From a checkpoint of a small transformer trained on Wikipedia: 82.6M parameters, capped logits.
Each number is 500 + 50 x the weight over its row's rms, rounded and kept within 0 to 999. Layers, rows and columns count from 0. Numbers have three digits each. The size before them is the row's rms in percent of the matrix's.

# down: layer 2 MLP down (transposed), 2304x768, rms 0.0697, rows 192-231, columns 672-719
# gate: layer 2 MLP gate, 2304x768, rms 0.0937, rows 193-232, columns 672-719
# up: layer 2 MLP up, 2304x768, rms 0.0983, rows 193-232, columns 672-719
down192 097:491447504524508500434491508580528453484570485526468513546605462420573520499526402507461435435523564519535510547454462569453498476567496616562630
gate193 095:513423475539575539521460521513454464498605420632520437620549535434501554402480479512581380516546519500364514409472534585515495482510495498545418
up193 101:506537531475447518517553483448486534499566521458448544380466495462463511506536491511471516534457505495624564494448498508374505543517451458489435
down193 096:495473468527511481544516457571589475466480440459527475667555485469520508533530474496457476400548502531498518572525443527570439514416543543512606
gate194 103:404598452576511545431428467470592507458543454500405376470413582496466494520505502510553575521510499409441424506422510438490536561437529492556472
up194 096:454557492504486546463475554501523403525503527539441363484433475496442470494497544555546561531448519460513535462416486428444495580576439513569510
down194 096:577434541462512465504494479505454592551422612502570595487538548531565593482505427528481506448554522512537548613449497533550538464502524558422536
gate195 100:559555476507489500504483468601502512443536442403533544461527434498525500453424518456549531480583510520570482394502494531464558544533514507459349
up195 099:572503536566583499562442410473569592506411539454478443449498462509538508428495447567372507495543463511422456506578493519670509490436494552477492
down195 097:430523526486409542472646550529471436518513435451573579469525502481513573521462547470602521464511411576577564440445471498377512567509569432487539
gate196 104:466581456559391550468471500456476508490424415484542555542417473484500478440416463496475507461522533553512533505518471509446558474493507579408477
up196 094:524417520561541521546521498574481453536491563568528496444494503558515410603536536427544423515473435476485481473501557459543543489532414450522485
down196 098:539636570525397438389444536445497415469451481493468531537483441463509538496472420527581540471470503550529523562492465534418492582476552544483508
gate197 099:463480465503458574469578493544480520510566522484498506520462527536562471505470504542487444404477511467489514506518470498488470495619444471490492
up197 090:461514505458430481454501501575424597416486511499512511492497595584519457535547444545506455403490515488479573583518502480559466549591445549535413
down197 098:512460481512533354547452503438565543543443481549478520505495497434449452498573498439430573528524448502575481473498514472514526446412525516469538
gate198 105:381399508533401460493530526538498539486503503462483574525485523483427429513415556485542531491566533463488521473490397459433556421442501508367560
up198 096:450476519463512432499439517485493531460404518483505541521510500551415479468493596482575648460559539490504522502496408535392441482493493533457554
down198 104:481496447499512570515480502459511464574560504522527504518544483496576499592585491499484454518444444514579425517487566512621519439422498452467447
gate199 101:452464495563475531527510579556477539508493568490494544558499503443570567547488548517472435491517531477536484533497435488462421440474468539471499
up199 095:468507579449529521404456452484490531541514430534483405478498528592485550486557521487456474564502543510599488521483529482498577554575458556495530
down199 098:550512476536515554464564523442511454620518527516500588573390478467515537521509541483503561537480493499518483488488497485568462493466484443474509
gate200 099:475554453538478592528435396540443560472521552520477486572501491471548527444585509512447517491517511540535490496457424462492545428560568445580523
up200 095:461483485549458582576482579502476605452530546520540382453479477482542493416541479447502438456422496547543536451493421476425560426582585551570562
down200 100:536497556461518360442614562491518425561478522499453507537519509543423467552451551547509543510507474459448505523561536539526454595459509506426499
gate201 102:510478488528494435468398429486540460524492551599556452552523460548561416559525520510378428575449440456570541539548552553429519497540482489445459
up201 094:514456615514488433461585529586570529434446486505399437504612558474489548501503513559542508451623605547431442462491507493463486472533497550609523
down201 101:547430490506479473466414398488537483501536533499505506523475514541527496500533449533516471527489458439526478584500529489463558505569567530443376
gate202 101:459531527505603366511482457460468522498449458558549490457584496514482552495485407469514547432476571538555471486515432516510483492491503539551462
up202 116:491488426439425612476442559459517493454470492367514525534447438523343460481522550530541481522540491547642518420520545453407522570444568502520595
down202 113:491537519534516479438400468506457588437413536563629375540481600613413485488575552495493429499604524482551516456453551532429439571459515500612403
gate203 107:473494536511448502494475498501577663631505567500447522478495494483527474609502501563561564478538508527500489518505578554516593489397430471401611
up203 104:499476467502540512492409529583383527411590506512455472442489476514461526477493570527523569478474525565567377499524460414452550500465483575533478
down203 101:457493490409469480494538504447534549583486448382506478527445494460559474514442517453565479461531547522478546510499493432576561527559563406533517
gate204 100:463438498597503418490528555446552494491527546449511503549476554603536505514434445473538504554400496494601506549484541492519528503551361487496524
up204 092:589506516479533526498511464562480548494525407552483521478570510395549460453486574533493531460570504470495542555521476551498454535436479491549434
down204 096:487475453554444480445527463420471472560477540442499496602451476511517501444469468506501480653433527436572399459516547451513407472595414465426599
gate205 099:529510464526505508525551510406660470465566555507537561415529413540501462564520517426552408619524599547394574470498544480508534509487474497525493
up205 097:416604448534479517398414384507504499494584506516433419505448582553530433444469471451580399513544407400398552568521529468425490473555425498598592
down205 095:557499568432591476558463638495445538539509516460517566539542444496555654620422511541472598524500451578599495519556423591448459510477532584410430
gate206 100:487511489431584506456539472595494633496462506512525526507459486473503574467401486570488446450426418434538522516510444500441458507581440488526453
up206 098:398619567594467538482543551516534444492455504462430410530575442549525415476542519482527584554528537479463494458509545500480552606516514417503523
down206 097:580456448425490483383498425446527548565584495550490544479429494453593600523452484563436477480462479498504563549476444517459479403485427557512443
gate207 105:516467543467424513556512465474530446529479476459461493526559518477458583502561536425489478498456607492562497564538494586494439633519512539488592
up207 101:536570522468525473520466391456488519514480571614490485429441472484480486517461488556421469450505584502507479520489526547457531484550513510507489
down207 099:433436496504534526489470548434459524402539462482513528562452428565512523452503439519638547550617426455557488462446430439533504449474485511431404
gate208 102:540509478532525478524500513530527561458528529550446560549509463449474459457421541584435497473542549562457456621515556503536468524509652512495459
up208 096:562563522461557467406515511410552451531470496471462517446533521473364452514506459441537423434474552531511520547621489499539434473513546401516537
down208 100:416452476496458587530543461546492522502547472420570524578469454542577555417478475477406600548536463437494516473425440527538596500474444542576543
gate209 100:464444491470497497526466541462506519445526524589542444510468460487482530559506476506523477546486489489425418427592570485532467468474460498514530
up209 101:502517561491572518554441590437485441562471593476474433533502459487520489545466554585530531453502470506517484486437505528559537519492561500520428
down209 100:569443423549416439487481473508487479454427481503496517474496459539480521422495464440485550470518580477461416537482444466416487447518512507412528
gate210 103:446560549559525525516490509521496561460528553488560540477388501438458450374463522467507477542508541520423483509561471486497529485544520530518431
up210 094:487550505536563609575628485502471573423520561510498521538424414524464511438504450484483471594534573513415473533590552443526577519641545443482397
down210 101:460542396450528503515593561454503561432454474520501460552525513475564570596499464479549528392523494478485535513478513404532490555504547496468533
gate211 096:462425484548442391522585438483569497509500617535534505519505446425503455523494495565466517438419435556571473478456585470512422485582465537450542
up211 102:465488490525441416565507455493524578546590525555474530528531458515427582467519442477548485578551499482477393574491438478506610495540498541415483
down211 095:553521567490505601451521563476497440535431488492507421432500450506520455571480499574489499405492462518570525442489604481463466453483542517618618
gate212 107:419546550459505513462509439487435537546477425532465457543516403471491449502397542486493579469464539492553490533475449498542515491465526481442537
up212 104:540562527515570570563488472544524452493509407451503424477589548486494431570486521548487564482463523559513566527572483493553525525545489475437477
down212 105:404449485541439508585528430552494417511580538521481424503374514465494525533593487514449468553555563487470469582464660524502522534545549507491532
gate213 094:469478466401527458672498552462515526514522543509425439481545564534521502468576513553512556503481488503499403479475466499488483507522470393527515
up213 100:503529495563458537519575505463442456437504496524492531408460537472526484601539516512524492409582565422514434505415561581478422537346513559518472
down213 096:518427484473528429506524518511561535531479468442588502568511493495472508479463489562459475604497453528538598485512450368430570476593477461526461
gate214 094:474474509461559442557536439473450393504457446539515525513438568480515515513440402540534561515483433561450360536490502512455522542484533404428560
up214 102:467444517481458510538468456471439462442535608533497510465492589421506458555506517486464465489546637528490492448397509471435499495456454524491566
down214 096:503513484460534495470448455553568562548399416481491475433536403563468552489480510475446519451489345408451522561529468532540487503556599521465455
gate215 100:466511545586502476497478379629538493486505500455532428508500445398599514470527490476464637490507382469551553588478427518458550468434445546678499
up215 097:426470461576526573508512376535492497477459483551388440557524491510651544528566476481500575544399491442532506553536543483522544572474515599584535
down215 096:502509512453523436513539616428536505520560497502516536514471520526403459510515439570491416465551620496412362412437502466521476524549530397380531
gate216 102:502561531491576426496568498558428508433443508521469561395546481453472512628573535452609451478477596494496494499636536454594468459495531501489425
up216 091:480588558490492432451454485453592539454570457487459432510520549522488508422503481582540542634434406440479506568433456566588439599502574477532505
down216 099:509373429553458490450537469534468539478416485521469624425522490531459517510525537481483464429497559571494393517541523489469530500540486508466459
gate217 095:503438432554453592437516489439519505482428446508470470505504536540490420549467522513436479498452404447580449532563567573488521464516374497459535
up217 101:520428520520520481483513436445553603494465484467564411504548536543522510551441522463543485497530490476484541501520440510583417410561515504468432
down217 099:453513440492555553523463609518465432498585509531525544500474521461516440427516450474502453560459498510534444490513571471436506596447566472540598
gate218 103:467432516527475677422497495526478426558522498491472424462463543534465627430465503571437522506522528472557525541480512491510475446554473539494535
up218 102:524606570550533436527565514573450546493577480475435528488504463584423519489509577435539456551398451502473499430476471614492522539454530514456559
down218 103:461446536565487649520445418614459463482516408569455467470488472556505582514468425535478406516540491610473524511475602554454494465477452499480548
gate219 102:510392471463520590611459479468567481512545514564519477416459437449488544521567516510470508445585445523441494546442591467455558367446456472411589
up219 101:473418494507452497511427439477503506522487459499463418417536471480474468544558631547468537509478538389478526524458487503560480396484610552524531
down219 098:591487461518518480412493505432426517451436538493552634624481561483420532504462451459475517612519473497479483488543559504500441557511550425422382
gate220 096:488547402433508549515413518474476509466517474609541391477529564509513532479536459446405576454477526381538518536446470485534531463524469474474452
up220 103:492475531516435504503566496478467479543510555516448535553606490300397556485543575547513544471487568512536435468484488520549428524488579538501514
down220 102:509464478507524538439519494549591519582433477503520474434478483595579437487553423469564430541528481501455484616492539472396556476511399487502536
gate221 102:570453440472429441555524355553472549454532525523520469508467462547479484466521492528509461463534469551475451476595441477460438458554461573556515
up221 103:521414524530458491501552473487523484487594425463499460447519448521506439453505561481444464483415524495557486513476508500439530547454420582486434
down221 104:499573368501492541431507542500426472571441544537556487526503471486474510537427570577491515548490467395501486397461575492569453447471513602451561
gate222 095:442528517448541424528430481483495523531522408446493533504474509449525526570410484506490550469457454449449550516439507471488497532503523487492517
up222 100:533427488559550503467479438429450541480548473560471509363435515533515536447481457452444431471505502520406492483516396523509380519501556539453516
down222 097:474520504574499488567517543511487399546408483414537559574525468449506522600528513540485513540517502484538570467490548441510558485471449508517430
gate223 100:515534533524513517508464610485391413437484482536517522517455515445543465480557527466542490407557556583557531546469529422456443525465593494525622
up223 096:485587560452476477459562480479441495476512571567563553511413493478571472523586516501515459438495530572565525473485555462493463501436513562483593
down223 098:518479470454532512544476431496566563492482514445510536523571468522498530464444508537485472535472455489453485536555463561530501479492530434603397
gate224 090:411469427460553427445467436488570497424428492523534468446538541450442485495644570512494518541516466519508392566533484536491566488515521491476500
up224 094:587437554451537505542484516576543461509558481497393538536496435594529413531476400552534528515438423478502536457565495512489470432451482487552442
down224 090:443519434520449476462481534490526515492431453499561456461479566425474628534616630472496448476540556584556443581424461550513573570463499495484548
gate225 097:474492529455487400501463537581522561495474610508485452450500492535518452521593491446598548500475476464520479517607502511493506511547441472442502
up225 100:476522440572461443490480461569493452448439467462389493450568598489469474516496547385504484546508436547442491565508511496569464527370426594408512
down225 099:509422540489514549461457535524547460559593504427558607546518478555515500497516394518480504489528445503518466460541552487473484426627541489544404
gate226 103:481577473472390426569476472500490505495459526512507445438536482557530412451421412503470478501506476486536495417532468466485588481504449407462488
up226 089:480523482517419393673511458491544532495411500546504526408586542513514424407465374468485562445464501499527471501526486444546555466444477394495517
down226 100:487462521512566557452492463548479544557568411544521571621492561498453555551524611482493519545523542561409544498459575523509498529471470543481493
gate227 100:459490572465507506492508439531576494513534481472499468506455507444490509495475476482484520568513534466577593501466519496510442403455581561509569
up227 104:449423671515514505487479545554533495491528545457503517520483464417489486431414421490444516520511385495504571497437548533520578398542549495405565
down227 102:594542415464552456515583469406483588508565507503526517472521492563495481562519584472544497499462575467570486505469539372547436506458441476514405
gate228 105:494423491447479409450490520475538511522402562499372474525480508462560472409469508482442448479507439448463518505471549585528394506502535563532516
up228 092:514530559515465709532562532591463513501499507502597437498557436529466482542511503532508519431489538504519582526475552462472563514554514531444579
down228 098:454424421375512389436447548499583604537435489500445530560466478482473462408522547433539452467500524437528487502431486548465476465477467513477537
gate229 104:527488575470530468485510415493554506484495561575551591382498447525484472549553527494537415457609545470510478444424399492528494493578534467474584
up229 098:549543438470547468483580526452508447448439492469534567495472483511470585478466513504550542527370543514452468442517494608486486514524450507575419
down229 101:484463560541480559456488412504566515515514544519519463440472477518527490521519503478540440519631469476568481529548515431536516467589483529405552
gate230 103:550525504559498492629490535501488505475435487467580509497463512517476544483505562533471533474542451529459525480434486520455516455429562526519517
up230 102:552454522498516479433494465524491557586552500544509553577403363521436483483580456435544565536515425493501491472452518538504473484416450603540455
down230 101:387521445513473493528440520522428470515493512439552441435519517528479550474512464471474549505489523471440525409598528508516480430443429520541570
gate231 094:489457499421492492526633525578417506458490454466485576408523515563436440481474455449501477477534475515486522530531440531491516476539418469417581
up231 099:484405425425560478452529545416531483502571554414526573368595560491580500456532446540382461508503428465440498489549397531475569504565467458448600
down231 098:508531547565392612543502439470476544479349464642405532465417470500445576548434489388479556516496600570500498503547590494485552437477508525490428
gate232 096:471511451461462428513520479616468517422462490343429572495450427533507472518526411470486429429470530543497495488585554557541526478466466452532493
up232 095:603512482479520516464442466475496525513570448516530486592516545492493459410491552444513544496509512433462465480466430349512405556490630517469452